Each number is 128 + 32 x the weight over its row's rms, rounded and kept within 0 to 255. Layers, rows and columns count from 0. Numbers have three digits each. The size before them is the row's rms in percent of the matrix's.

# layer 7 attention value, 96x64, rms 0.222, rows 36-95, columns 0-63
086:102123185084133122103106117101164084137120108155149171116076143132103154159151134160146095154108039087082130125080102071134135075196112106134146111106153103146152141138118153152153124111086217
076:118119144140175150075178146097163162050174058160167159107137172136139152129116109115116124183122072097120185165152100124127150128080125110113104147078112183118119125136168134176093141089080139
085:150152137115132063163147123159151139166154136136110138135083149116112139101187150092139149176153168194112221132073096123155189149155137172150169128126101154142136147077087125107122115110079071
089:172133076125166112119088185147106118092142120112132130161147140132160077101156142179122173096175146116082101180172096155169168121168115118153052161113167144163129125154182102133072138101084100
085:113107140140107109053122074131209134121096115095136139143134122109117154160120084077124139064205120112151134135097099157107153128148158107112109148180104096162145117054145152220107126122135149
088:125140093148129135143183141127082122148097144110146224178078114118144138149165121121161091143035117116162134068155081052133117151156138103124109118130141155098091134133160120134133121107173060
082:156066069099116181151097172097149162169082146173130085194164121089129091131133120174138110164172051112162096129133087106143156121178138110135110161155143090159126158144093179120101132129133128
128:178144109135085149043120105149123075117118152097122128133060158113098178134154136200160135180075113119097110101145123096128134134087157102160086140114101103165165133145127171161171132107116202
097:112100118157146131104169187167141096090086169189145127113156095147129085130020155154107105155170106080100128114098138152156119142077133124207157131113168118137135101165078139094119128147129108
096:106161125132132154071148147121127140089146142125130112139152089138127156135184123067141136188137120166128090172066167160104059187149139110063159155107178094144138132074089153166106143108182158
085:106173148156132149052189156129101127132137135105106122135174138163116116133166103141111094103142158131054140119146098157090169057108164054110087174175103156149121115153175126082156124094090129
191:098135125134109122113153135140121127118163114132174101113131174148050130176175099135178043168157111111101165145076096133055163119114099117134177144103139172175090087138147143149122162072113162
088:157113151163102083168081063136199115166119112130131157147119181110106153109123108113107106143181154125212178141156161107154105140121120125077157127147099164080155099182163071143115103118170117
077:132097084130111177150116144146189174140155130042156142130151103116155149128174178101141129113092178140100053173121141113133106163172139130090151150139178108149146144089129034145125123149112097
090:102115122162137140182210068113097138139093115113133108118122094154130131124084159163078118121158097135055087129193081158145122129107103107115153130185109155128137153071087077139160125097130062
080:149079148117124063156080130189221132135195119123137133201154129139150172155166113189148152147124099159087157117153149119114134068113122140131128152140119155080117128157146133174175123139171106
076:092117169089154109164177115175183121081131177131135069183131130170114195156177104112164135130117102151120158079105083135165075133153113092086127158090065099181123119133093123150108120117136125
083:129144148137136169126087154165152074103083119081130111176128108136142096140073131117084132150178123173136082129143106070114194117140101083159174126169126058118108132091169083154176145094162167
097:159105146115102114096062128128147124104152103161123101156100119100110142137104132179092189050097115131213124078150110103114151213147173153126127124112165067104111133078104128137150125120179119
089:137155136160148147114125087123065134174042090113145105109106114120114119109148146161134093127145103142112173155094170170150125061150144089095165109039159109111146175133160077132170130082136089
078:148150119167112129195167132165166153155138135108124137124098136131126077138130084106167141047122165119140088134120082148156181116046130083093190169106170108112109131144080130088098147112154180
080:134136142125149136145125127076100133051116174120143134136149159165089146121098103166089116161078141094110111126134102179148164157182156124156141100081113177119125111138059134065021117152115129
194:079126107170093135124170142148109095136163133099159108155077167167049137175153103136153060168143092103117170129097091105095153108097102118168175139108117134170082097156129162134155178080107162
077:198084088135148189170154079181184122157082111172104139079115127136112156129127142174130111121131128148134168080146111053126096173164108157128080124187109133195140130117135121124096123157147136
087:126100051149094103182178128189164138143140200102135141128112125109150098108115159100101119175102186122157152124139176067176143092059127115183143110114099114129125136159135153104113108165083098
080:181139143099132143120149132099056087166124146129132132145087110155106177128179122062089127141072066105116120136139159098102085140130170101117186151127110147105080123110131196137051115145086158
092:188103109172091081109097104144146132081142130096143091106100108120128049146113114123171146117078121144109105099169102215143137166150164148078162095193119160091127118143156076168159133143113124
084:145122145125177139115103200130138120089084130123123100123137121147125180092061160141086169115118157153139153099085127145147122168108092147170161167117102165139095111170109072136140139106076238
150:159129137191109184100157130140097108141151118070131156085081196145116119073063161136146123114168165105141174156106097124059131130191180088130154130106127133090167122118150139134165109138106076
077:195149112134113121134192138139115110129099137146116138153152119117114170139209115078145113117116165104060116084149147147138099142076165100120189153154145165090182150169092067111078099119082116
073:136120113130105092162142126207072024108132161101101104186145076130125083149189128149105160126105140207086161122144138170152091155146161152106115151124117124143131116100115143064116130129117132
102:170087056173138122156103186144108108108184122140101100145114195144126145100103108115180148163116158180152141096115095173081191146127156097102109095098070126104111136132195152111104155114149142
072:046162108079127128093122079151146099095139172183111190102132094115128148129109163094160167055090094111140116174176166108163129123157133152120136036165112142107118118152136135118162120155131119
092:078113102147105120073152114098151129125156159055128164203114134148139118149147134134143133191115128188109079165121156142103179057140158086123083109160110136134141153058108169144131131118150068
081:141157025113147091078134192173154125113129130122120160060164156109128170124129138058163119079130165084110160143104143143142094151095122103130173112112113139100159124149198098157119118159092124
082:123122127127110203125102151120182101116164171117121134054061178145135121141145174128109144180180192113158082162144155089105113117169136126115152159117121116079162126103156140183105136126091064
114:153105102191154101203128137115112120116130123065114169124095162127121149113133137128098144179108196126106147146157122163120175160148151142132052145186147186147139137065177143128078125113099178
083:137149106104144102032144119183105153110104146137132170159121120122117141132126139056115154044126133109069187156123163121156173150101155122124164100191151203122146140112185107115121129143105134
067:097145110091120104067083102153164140050140132180113171118163113127141194105117091112124166142137114156112114123174095134139148122178159132115137102124084138161131121151229180119188145159110105
073:082140120111113174110087083244060092107117165165091164170142150121117173132076115122096152122148147087118155136165081100119136128136093064121145109141111143125126131154150063134156118103134148
086:170145142106131148119177131058094177088145173105130147105063095131141148166175162143097166179154123139082162114099108136158077129105127159170121152160148157153133151024101128115139120129087141
083:107135098108177155092115147168105129135111166112129210092164158113125188098085158069131121106072152038053154128126144122126173172113097152125176112146132150126104140116102112082143132121095147
094:182125159097146153178123137130104163122099122095131152113094079108135076138227113128167171153125164145197194122085102141146148140111132124194115142089110122130098123113170086114167142148097179
106:118136133092104042194147127087153088118156111148122105140121075105131129157163145118104123180056096134081093086170106120153082130150077180080117142182135124145114130173102125101089128149172148
195:129108101124084086112163181165073136135158107173154122131107081147128151161161174085091109147113123169133099181132097095099134107151039188085123128112138125166087127152103087140077150086086123
099:082116127098143124072133069148142187139119140099140120106188133131125136094222171130094122134166173108058057111190094158145205114108152133130090126137117151140164139140121126096120133142127140
083:160115098090137087082132119180089116133128102156145096228177114116131093158142143095135135132134201126111098118141138137117169123148163120066134170103136130113130120214161100164064147097147094
102:147110134155145144138079078148128061145129122063097213159155148110133098130143116116139128145095168097096158153170145161098169159054149076169083126186107139136142139155104149154146133074130090
084:165124137153134125174108120141046103165084112146138156157122103156124129173117118139169116088170094117161162150118152152135208135062193144122174051145153151148137096124084114082097132109091118
090:098113113057104101087139088159139100137145150111131194124118075128134143165140168116156139129147154113060145086185101150109119126123080193072075106214088139138120148139114151120119143153165095
083:131137171095102120128091110147109069140095137191104173059205161159127153140125148110181144128088105156146126137177140123111117171102174092150092098213156190155139119100170117122132126113119138
150:159124112100065165089155195149117099141156102166155143115060091128134128151143230114104107128142128116131145185153125072104151120154075169104082131154121123127138134148114118123108125106070058
086:075101134097114116129088076056091164155121133102134079146188096106124150114053110114087140114083124154195152120183116149140111106155150152147058136110117120099108157115074155177115119099100145
072:102158186075119178111211080077118111142148143176092117123158158112131123127136165089133110213066143139105100127114115127156118180110141107089139108094162087102129148133085114078132108083147145
062:121080130096097103104127157069120108180149124100128146080124126138128088164153182085124126166102156104123154084171128129089080084105129185163086136167122145064138158151084066145059137136097107
124:112118119175126100191116146181081132152109089145136153141231150122126121120117088115180101136114088149193112121069111126115131108087139102126185087080139115069126110148069138129102129079146135
079:092116113137092172131138120076138174117135140096129163081085118119128124130102133214085122165138112107094095127169061092104039073143093128161080178102084129147113144127087133119161118162143119
075:168146187131136171084138119184123133109076130187127136132144165152121150109128082184143129045166141148157087157119164127121158155151181120132198127088140123146142104173173077133190130140105128
118:112114085186141088122149115187099165108105113067138113108176151146121122097141106144216125081158146122185206112129093163094081112114174093099135069095117171131141126111163151116130130123154128
084:104094179127107137142134142154119139112153146062129175128060096141136108138143173143100154193140149160080100098173078124107132124162075178087090202207114132140126149103102152129103141137152093
# layer 7 attention output (transposed), 96x64, rms 0.214, rows 36-95, columns 0-63
099:116069105093123099120143097144135147091146121134156090150121132193023138165158126137107107175120078081161114134103122064085186168155107089178122116162127081150108081096141114145141154132135142
112:117094118130117155127126098166126104112142116130126142191127147141062099113119134090143107096121105168086165182126147144132087110103159158198152149100136138065134178093180200138049124091133180
108:147135153072060119147114139115102162048146062078118173085105110144151119115110115123162128146132105149149162132099072168067139156183150096120196134166149105142115115137120091139125148067137087
117:141154141137127158088168129125102128151106081087074172137097153136108172102149124145101071112203061176156185112158146133137146158125100128111102168055055124104166168129101124145124166106112136
110:152070111156106131100078062173180156172171138097144150175143109142127170153157115158224134112135103108114121084119121111107156118194162172123126128172164140161134142100100090181140109138107145
116:095127124081160169137202104102128114145083106115117164125136098123080127169123165073096172090115119097142096186185156148118132110134171071129170075147163123140136200169156138160161127156087128
121:212072129096172164107111152150140154105152138148055109109093088116131187165102137149113088150160086112179132092177122079136173116115118132133156137127114131102132117083118188136133110154047133
093:157053094139108148105086150118092148185155171138146133181158124130088064116143098125107149108122053151144070148144087188096163165118100145100154129118102100121116103127120112114203173117096146
117:103126141161152106180110151103176155081156142147140172129122120148147079098130145167069080096153118098078131139116157076184155136122069181143104176125128130168158173177110162150101134197101102
104:094165119154091081172085119104170140145176152136111104174122092117122178158134129089161204149141115140119112144126141138111018158168109144092125116113191116112168118110159182101119134175147129
113:124074122126142130068147192100067107174149116104124123149154196129083106085173136114150119135096100174100110073097115127118180092127078181121156073099134128141142178111095109090099108105086113
057:135101102142105093131119138154112073171144156158142107189123160128038120150131133114151121141073090113160154137075149087133119175123097129140152101107156130114115176139118091139119252105102156
109:074093154102110158058127058128130167114068120178142160145188117164177163094132112134153121124124150098099116126128078167126141091087131120178168132153094119055094110173159093129135111118113087
110:119103121119168095164138078167139125161142145154121135138068124196172166164148153142154136142115124152138139135172111125125038166156145083069106092134124153175178175130054099107177105146120140
117:131122023125168150107161149067161102115129133091152105131078134102188132095097183124144123059165138157085148101120131123155099112123098119186160111174065146153156108132120108165140161154123136
123:093062113127117150107187081135136167147115160153150137113163129138123139191113072173074140123112102151187153100092099158126104159120137161212136137164090131105110154097132161185141066116129090
111:129084133109102192124124079148121145111175140117163057155087107129128134168102107077109145125143087105143126084094204094098088108146103158112127132183159096150083151148149203165139147124095083
119:146107082133136092074158144165146148141102162107073135137175164111081130089134235172167178178178132120116159129130119114170130131157147098112155118151099066170159158112132162154165130139109111
102:148139130154152166212104111127134158112078135130089153203176108100150110106150122134156170086138142082160146133132127161118123157144175143095144168153156142134092027097144167168181093136133131
119:074152086040083044108140138110095144101102144097093121101109133155138142112175124093079132130136110147043151121151145097126164099116118143088154081120083125109092085124152112175128107163160126
116:118105132157109105103162135125148107148156143126134183131108152118112103081222108117160111114127123092135153065145126157164122076091153101094236106096147135107057156146098152093152157143092140
114:183171159129139188115141113117091188139123155130150160156122134158143063089163128090115066107100150072109160132115145113119109154118116131140155094085084160120095114144166213101068160127076117
051:144088097154102101124119141142120090167149155155151107188123161121039092152124138109133118134104080108164139155079146099125127170124103135134160111109138122115120188147113135139156255106102161
115:151074100123151176105106144141117076098171143179137131156094084106204118107078099096147097128101146092172125152159119112128145119142166138112106207179103082162174103136097105138127170153073106
100:148132157084147099184154122157135153115148108128154175054107126173152113146081145148114088118146103144078035147144130184113151090112134102102125157149101126153134173183108153075153071111138082
112:156139114107185120160144126144140185180145090068139084122153147138118153153096148057125154126093113061154119131098108128110126116101142140123107112156140132061101106146190182063055108165149143
114:123151101173089166128115107115152174136102125133133118158173137090123106136150079154131094131099141116107140106102088205190095153109118127097194079156072162173118166141132072169146100125098199
112:158114144150101085078113146146106125121120113150119101135104170129148100047127200134101085111154128152180201148131134084152064140105126152089072197159156083118106159155153134140102155141083143
085:129124129161141161099168109155121116116116091088144104166255154152161192061125115059133116124135117114110144086125066161112114111104150086143137076114133176128143115123104102104167109129115124
096:208133156135111110131186164152138109078144164144140097118147196115111097143141136106197173109126186158097181161086133189131133116093133124109166162146137176149186150127105122151082162090130129
113:161125162087097106167155174125149161083118108170107120118070163161102093174182185128151134130123167195119079126171146139121178115167153157125117177178095091109188147103092145112137161126105105
093:141235145071089119131150151195120122100090116174107123102124142150168127149162084119094102110199148134141123083151133137150117085141120063075151134077155091100150108116118110095129103140093099
099:070087060096103126139063117172143098142177150093124135136101135168080123128105140142101154119186136102113165097201132117078124129176136159126074087168104118104171108096138134163147113192112116
095:119166156095124103119147086101102099105201165137121148120146104156180230061114176128144113101135095122143151146139157092142120150141160176089089147108120114186128119121084121095145127173163071
097:135136080168102164135137186173152125112150160091095122133109144097101132126093123104143126104196178105125191124149151168155075099119066075133161123079110171107181161134093092175136104137166084
102:147133073121137100109109151186089159107119100086090144175160070169179110141099167074137152107168133157144185142200086162132110104175091131090084129139098172087142141124115090133134116135112078
096:190162141097104160130149135135151125096108197107159143147163152108201131161171136147166136071138143143100127119147159161154178095059133121111162116137090073113090165155126047127117140129167085
099:135136084140094116174142097165151087131170168109129159102177180130095127100126132136170120121197189089102178145169166141099170096065116161151154115187100130116153112094131101149122077118188120
090:082140104076138129177139126184119045161151139132089143101070117166102094118105152125087102118166164118170114072187121157098129137125156128117093093080099115118181109130141176092162105187118111
104:110180130079130111145123177155129103088172091118085166080103141166053110114095156090123142095154159094128146098186090099065158112149109114097117054154094146088141122152179110142134158163130131
086:108056155132107103169161128098186142133167087090117150111091088108150101139179134127198183086096150133154150172108122160117158168057150138120168162164094105138077145121110111139119134116132064
111:071146112129112174070099122157135117114141130054149171154144122096105136073119118147053124114122161093089178086160122093130133129070101112100171067182138144114115128163118102148151124169195113
110:117088131128097139148130149120143184128124074111090163130081120126111047191170114143140142122177124147163142112091102114140187147081133108200191160102070142149090133078167118094121135117089116
090:135115151103118150124110132130159134140137181148141107126047088125131085184144140152119140144087174144105082110131150145150089151145104204104064179183151077098118181131142150145055162102096142
019:136109096117156112099141128077061135081143131134135129138108178119161116126100151152061051142140118162141142130180139065150136103182152142124091155095150134087116083145129068152168113133040107
097:111155127108133103087158111156139046123113183086114166110152164136133136128110167141124167112115107155104145115158165044119219110119130114165159118135130118194146135126159203102140098157168091
102:203165120147113106176174129157123095098098136194053167107119130151117093127100144099102073137134121139114144130131199130142156091105079159085138190131115166100162158092164147085096151100126144
101:154169129070113176121136120113072128051181157125135126136175185132112157103092141142088162099116114134131127127156154121163157115067132188100169129128125163159085141176146100134141129225111113
079:148086124161114126109128078124137144121140162207134118122172127125063168101185091127125178098095130161116158118142168138105187110087137127147163113162129189167134058092137075099173140128103176
091:097138103093125102076075108144151112102173178069071154099066087128120132131133173097087157156092138131097124127199153093143143129111056202109106138187135122142108136102119140131114129160090112
105:107090100127138143078108145148086103092169172121104063215101139192112183088151110123132146096115150146146112142144109157122202093131105162106108048153140100149162111144166126123159131126087115
025:116150108108175166093168086093095144125141120132153135116171114098096078125118136084151114140110128122151234046146171128154165092123118095101134149135096147133110122110114093085130058079109183
099:086170112070129115127113076071148115121113136109112088137106167140164112111054134139141132115086017103077091200098118071111099153134132111134104128140154090110112114103151142126167103160148124
097:140121184142096136076125198118127126137136094101191097162130137187114111059181085146154121093087090158133128115076137109103141129153121149114101154163169115177130179150159169117118174135078082
091:104179123123121133086094073146142133063112168087118087179117098130194102163127130120143192122136130105076142179141101127166097127143042182146136152196133122110097151098129101164115090129118119
085:126124148137144132157143152131118122119147132201178070163115123129079129115098072094071092077133096112097137104081119127134062127167132087108204102075174124168139096147149104132152174159161169
097:083110141082169118114126128088176096126143078081091155109086074067155146135101178107109169134079115109140109132093084084136087201191127126122099114122110101133084149183097152158125131162113151
092:156084109176150124136137164163091103142113087164112135132156177144081119090158141131141109172138143157154128110125092154087206100138170068153136094081113180132194089113123174065139147105089155
080:119120066106131155128177121127146101115118153145136122114119167122104223127124115105106105114134105110107125086139135121129155106130138055118199061057128109188188090079081139175161113144120120
099:121143143076126103130121098146134104103157137102110159120082088136202075178147172100115147153107153153084081101191105112140135138096107207093103157203122093125073157136147145101083108113133105
# layer 7 attention query, 96x64, rms 0.26, rows 64-95, columns 0-63
105:142101119102097050161179121116138118119139099104115098112103164138135127104090172129151140072134143082096203090129151062135164179081094170120142103111115099130135168176081101122065150166110113
070:136162173109104193098187046132135096118150189082135093167143119108096081136166141140115168116156140134124074073144084122127137129175135112098125151174128106120111102150109147147130160139217105
101:156152116094107116126187173114128157117110073143138097165065092148143075110151152066090145092096148152116194075107171111158098153116120118151127151179123082100133141146091119167107123142201081
068:147171103084120171117163058112158028150149129057114100123151130086102147159076121168161086131115139131146091173086099146098146143166151142136099102144131131140161109099178119097115156079165134
087:066070144116092108204132147144036100100098113151120097079127110112170158109169101112059147167115178122105116119111154126127166133110120147138108111137120170121183176148116155148071123141083144
063:117114149085131085149094158168077208111113161166108151115140116164155105144075129094125159117117158122107105111124180115149093097186140154086146142105123154107140172157056089208133087158125164
071:084143149083132129124118163178098169122103116114127077046161132120198124143117053105151158101145096136118143130125167179125123150115180090082125199095103159103093140106126117129078070150123134
113:132110172104143167137107098092155136024111085132093076155142165147167078092145104144154132146095145102146115158115145088182152123125103145163168075112125099141142114178091103101078069150162144
090:189143063117128134080180194066102102186130104117105136128128111152133161093134130097107150096153122092139151071113103160130162143114199166142088065083139119127154163096131084122088110121152103
097:185114133151118094098148101104200132139106080090145247104068169159157105125115156152143142073150086112158182104132112104112087118121119165161154112153123103150119103091127120117179105144118121
077:125082107136121129209108158164055145098085100130118107098131159164174132105158152150095142164178122065210176100122138094101118151103136180148133128090137144125159110175107138106132126148068111
088:150169164102135117072143072153220133146113189101126155134174109096098093143060165147185129102141116157125077141125104139123139135164133138132092094169119089133093097086164118142174119088176118
070:115122187085147093118101147095141138109153090079178117124186121116130143136146182140097160120191168167169074161134108147101142138150156152110088107148098150107110067141181095135164150072197148
079:079068132117115159139093212101091187083119066117098088098126111163178136145173115122044156116121149160114145135111156151163130145098123102140149171118130185091144139113101154103146095164097143
082:125084104185133093180183140148094135192063160109123125052143105167136170141162109145089143180156116103153176073112130131123134189093163164152107149107156140114134181115104180128141106129119124
099:125098121129089143139090166080125136151113109171126090139084102038118111132114144149105098045080130218109140154126114112126120115090124100163088099085159162144161100142161113079111111131069113
097:101145082154108129111114093101135158109169117113160109129135080158126213136128112163086080105061060124101138123161181099078117107133078192108149134162162157162108114099106127140193121140106161
113:149116179106132154164149130090100153077124080153100105145160137147162059144145137142122193166133071112160069177142109115188178097136144177115095139139154105117083141132109081104066108131150170
091:051125196068114176114087092096093181069165141161117109109153120186134089155080119105151137139110168093114128109116171154136123142135113168141162128149110118144189158127082092172151142152139093
024:155153125098147160133105121104140124115109139113085133083110096078162073104109116132125131127096115111142091095136113119160131139121238054070123165176129164074173153103148177181140097144085116
114:170172170121165104146119132113124170071093085177115100128134112138160117124159121145076140109065066162133095172141176101126168103105132165088137147140179106171079078164152099071143120117095165
135:089092106100101135159066127181139103164106173107164151129104157073094140157143130074147134112213183104110132117107123163121133141111098125150128084166121156122177100095125075164172149151059100
081:166140105146097124151105142124124080164107191088145143143100180087095099151120126155157077136118152109158167119077115166098109136074173082112157154092077085097178173110138115166138150104127049
116:132071110116094143131130150133126075159098162128133181143134123111086128149180163123078129100217174130138117118154069168108113125179089091148162080120063108116142117144157108153204159113097128
174:159101096132087139123148146171092110152126127189165113155176166170104193184153157144101093151176161134160127121143110107116124129145069166107127151103110143126096058138141113050132172083117180
098:102114160082111158148094093111150162139129126120116144067184099127142049098127123132102172144044097083162075139169093106151152128130131162136063118186153118138098138171127114126101116143148192
088:070124133104068175134178169070108110139109181127153121140084179086097135151165147097102105137150146206111106125137117112066150095128124153084064149155081102101152136114147115171151116108168098
086:113145146152100161115115114098121113157175134106135086102106139109105144093103112121130076139126161108137150110066163180108094140099152113124108182105114132094158213072109207200144144142188088
146:095037143125208140162123085131122149105131076110060134157127094199186128112104146117152200161091081158143089139147117095151150106143117157153107121164157121138159164140157109091116124129121132
096:191115118100111178103139153177092124122139083120158140120105128123136140128132130126115095104112178105125119096044134088113100131203132157104174173076087058126147154123075126175145160136132059
108:144145101122125151149116148118181103144122190091129094132033136034111116096113109117166097089160123151053121125087113125144086095106121096176156131096114122118188148122131162100166125130114076
080:114101156165150061141132130134124068121127142150126102177131116128121133142185115106134141206099130138122135156156137066151115099097055196128131078161147127168079049111119133078120109110111178
# layer 7 attention key, 96x64, rms 0.236, rows 64-95, columns 0-63
118:175149156123087153130113132122131081131116094141165159129101086117147127124164171079165086116106147091150098107107102108118102113187127085184097103131148122116213135145115168168158097116021137
081:142186151087130094125130139134100129144108124169099128151121112079129175116102151084125139084163177181146120094108207137144171170162098179152083125100193183077137116145070145152096126126164136
129:140078081207108091158110150137143109136110100118148126161143175162125147109136105093193129161057162135173091173091129139088162169128080193160160128122120155108138112111155156186106123082116112
060:167139175113086115141191149079170186142144130163112144145094117083097141131142180084064103086151094139106091080161095138128130077129144150124107098108132122113089181130047111168171150139144145
067:144108112173155074143127118091143142142108141123112152116137203154144145098108119209122121140096176184093090170135104183114149145144122097150158125167213137138116140147171080130144097146208114
047:131074148085190172172098160179148103128138141100123110117145102149202108143089095117175152172169109125156098169139114138121137156134136147091156136135119076098177154099214114105087092157124088
069:146061103080151113094112148178108135134115105137058117180157068160191140112137095102098159175123118158130103102147101121145136158154113130101151102134109066148182189171154120099099093187130138
084:121089109132201091128127120191125102084090073149081106180146090162226095147102084123138097142083150101122128160161148111141142155144072136140165077119175138129117125130136105097100105135088111
102:124099119161139131147124141156140157117131079183169139104187132162137137155132083135122126151067141146153189147125135151103047119055098110155167123178126148101114113202191118124179148106086101
088:076084068165109109135099157175170117104155117129149113162183099155094150145156067151127097154042123158159120156137095145089140097111092108161113131161085116106093116197168135123145140093084110
086:140111123173124153122148202169150176147111084105171136166140191187156102089173107141185139154130124136101098141133126203093073143059114089133177125151133127127146127136104084146115089113092109
067:122127150104107102105096073096145112100176147104122114124136073086090170106170103057096089130068108114159064132153186162127167112198144133138108163093151139082120168101144155159117152088101133
071:093160122078067163218164107110102180159119122161146169133093158116086119188177118165128113130124099124176175092135124136083111119091159134133143121120126143152153159098028123140104130113114131
086:110153142102090077185142152102106141159122035120163117097130139159139144142136162151119160172145112065137195160168104091143105110145123151055116104144163159141153166141160163110076090146093165
060:160117143135158090106178152104097055125154090165085155176162103107154112109086083110112131147115073142139126147121161155146149188151176124130079142138185108139067126123205147099170111160163123
090:120148148104075085096153123107116135140093146173128090135137088106105174193179164105144080127096137122119110136170095058139167088158085145194138092092147141175133127180098103081135109128113185
121:187130156207093119133127132139104155112117179044113061096131147160097122066112134126105098130129065131106076149135083140090109174169116114131133140092103059093100166132130128087148127132116113
101:135086111155145070062146097162124114078153130107104106164148048165185143149136052063099123123098130166160115112135069108113144081117131144149131076141103118150146132159125105149138133176147180
133:092107088190154105190161105154105154110135140073122111182158162145122143142116070154125138132131171193078140091189140142115141129145117124135139119152170176055099126139066099138129137098191134
017:096132106096092076155139139106122150119152082131119119127156116149119101181120145117093118091121109194138090076123121116142105207073143140079172086108135138162149130105077119097216135075111073
074:072101127159143169121173161091082160071162076123111075192147089139134110107210151141102083136080104125160184141120080123113150101150104150149112121136118131143115144180185124094085130118146142
102:140148158130092186154126116150147157164125203092181177085108187093069098135128130167163060113177163110131096125090127173110073089180138133105120144098082144106134152103127118165133107129113145
112:117171139132147154129135120125207054158147149054139132134078163068083083155149141190141065123136173099105172116090132108102122131136145060111086157129134133148155139154140165167149128142139105
113:091163152096093118081150090093118155146164151110135110072122164078090137116169102141182106093146181118205177106097116117129082093182144159087153147098086127151112121106127085183141140106171147
109:142168116166095150083156159135104096138177165111147137156131171140103093149155159146144078124129154140111112045084115145071179114199160112135158142070126118123122124143059075161134144149182154
099:125112155113154137148110101149121144098121109225118139132138065099192133096114091056097184100108109122092125152155140134155163143147121163076131098155148092061099116105092108100140143096114200
096:176161166112118131181114112105124166174124157138146128095090192121049146127186141119154135129204144152159135150097122147109080168157118135056099158114190131137133160094127134163179125119138082
121:165153126151150171097122112071126083134126186080097177168097155085087104080097107159166143139121123133094108163107154142108113170081158132139114153153086084154138158109104162172166143153208084
070:095087167119144115192081144140115123065083087132092081168171089143198116143183111117150179109058082114102133143151090113127095069139121148149156086134162135125120095128126074102100122123117133
150:115133149139120136232105167160161147126111119106110134146091110092117105124076095025174120124156151161186140103099149160184127176122085111134148127120126072091111128135111176148153158129112097
116:132129113086104127092100133136207131123111122121124133126085114076137160117126136126225087083221149154120128114065101096149143111099109105192086121126099115173166142147131119105117125134090070
102:145152142138115157096116155145122101129081097203141138111077154168166105165103186166148109125109069110164148206106156084077169109146081138129191087132145084147104103126116080111129124118087107
# layer 7 MLP up, 256x64, rms 0.221, rows 0-14, columns 0-63
096:094133127166176147109082182098103120075132081136084069070104171142113127116170120116133131115073117125164115131062096087091107129101060109078121123160082145156122145120159151095120067097142109
098:119123152072132186189151137106129107089068093109116085143178147124134074123161113185146111100129139103157057126124162096169118125182156100167113115140151145114176165155109153183153119150118061
106:178142187133167167181113137157107141114088142146118185195149145201153112101075118160093165161148142129098092108133140140124155082096166085151120150111135117105132141185155166152093100173177098
095:140069117109125123103114175093128108127138071167135142113136155198146139104150104146166188185099146147087140177109087185119096145068103191114136105184107116119106153127088120110112097130194163
114:104065132127143124085118137123130137070179065047139121181149162170160094056092126122203167076132117144060115174118152153112126103120156101134131150147109109149134122153149117121115117126176116
126:117054112116173172143166117114197076146112129149098149159119129163164135098121094105107176146114160138116144089120160140148162150165170039170126117121163116065150197124152130178124105122112147
112:174127128092150134088076188174145138129151124149134149146091141174153113082153122167124204145138156091135165129079116136185111110102100090145164104152114126100108216100089083129169087121106166
090:072068145124112148078165055156091145086156153116128128094093134196130134128132148157154092154147161110170085129186179077128138109120121135094111119174193135080121159162135151094102105100134091
101:104104175099166103142094172074144123068122123155106150117163147149108065142165128155124169101143130103116076140170115149147105094105104129179079150189183143103166137080069130118151083163151084
091:100159141096124202153088098161134138054148137107063146165079176148140149131184171154128140147122146189139155147129152143135057128103134149137068089162129163089101096107105104098109086151109129
097:079140145156132128123085092150131157138136155125076064131155132171129147151174030161175141103153126068147110121139151197195108127083114112081170094136147139121138170120109159090122138089128149
083:078100131120133147075154121181088188094121136159110130121060145167128127105114148111106128101102165092106153148034137151128076133177114172109128104086121142162099120070098080130067098120145132
098:104168149144116092143178159146147132031157153134112155167096153145150135102157179077142150152172062124129140127143128181133127151142122060127114137180135142160108193131126072164170085139163121
112:121116163136199149125107126105114113094074100107139109115126146145143093099150167129114138100100144069186193134151214095196074149136143173121142106072152082085106135157127109099138107153162106
101:105071158164145174131132163077108093106123138095114097065152167140138139050079087139138214145112138132130123156173120101155154161177088114104122132101084057072122137148101113143124131128144139
# layer 7 MLP down (transposed), 256x64, rms 0.224, rows 0-14, columns 0-63
091:110154130116120142203225156184171128082144205141125109117158136105128079124086127087132157070157091190088136161137099123098104097141140184137131182108130155106120142117121138132115100153117144
098:151108131155126071080108129133122187123187127150108159129176098172127149148082158120112099135106183086149114117089133092145098115099132110123209093101151100177104141209115075164144173098136107
122:127138103141123089136100107155113163096109112138138131123147091135140122123086107168176149140135152117119128127098079158198129075134124064123135193104158134080197108065133041146169149059134142
093:098133130157117106129143200118114135111134152110151131145110110146095173150145137147148148175135138160129067092107067224079172130072067139185114131129091180110133186125128167138117127081158117
120:129185092118150104099188144165130134181112147165175137117181119159154077139119115086146092067141140152125119154089106176053162154124145143109065143165127090068103108145158083110130141119163154
133:095101118188142139152147135165142115185086106140103117110128092103135252150115079186148107123117177141176163101170099140134142147150106184129099150144149127120131154125175100106065103129105118
101:143099116159095133108104137150130121085080198083112106114140092130134170146111112065058091120158181084089116169112125143088106093123106097168146164134084138099173133155086091110157161107141199
085:134080114188118132087132155115116145133093127130110141160157142091019102133155094091105100175156176154181119147123157091162139113112096130120163133093085148052135087142126164170082127090104139
097:186094114184124091139165120112046170155124138096121113141106147063090120144142107155138208136045160103070151141125161111097113149156135151112127060113103132107105149126176111106164122125148125
089:076136120142141151101096175185168111137079194132132132105111119087120056080090125121113128158113093166078141168070082162105128119078108128159116142142137135110159081123140176160199091148122142
088:129123177102162102143239132096121125080154114132134146135143128114062098151117161124102141109111179200130197147128150087140101159141124126151110094122062134126141123129137056183136119104168145
082:123056059168136113184159200153074101142145155109115121091147127089117180114116088121112172113158145154143181106173181145136154125164122095114145111141161141172164166108082098094154131149108163
090:129166144152155174192105145106105135084139200148103090155120105200131184152111172070092146177128108154154133206102107155124107079126130137165083082125140142130088179107131113131142161124138126
108:128098132142176060135154113176119136173136168108130108163107181132107137129099150137161148088159172162161110125141107092123111114080057166157158123139121104100040102093055114110140088094166113
085:192081155159108090132080091114129156118102113113203095140106161132087083105190159097162142096082151108121147138151096125078089112149085149114140130093096206100116159146129113156140188150157126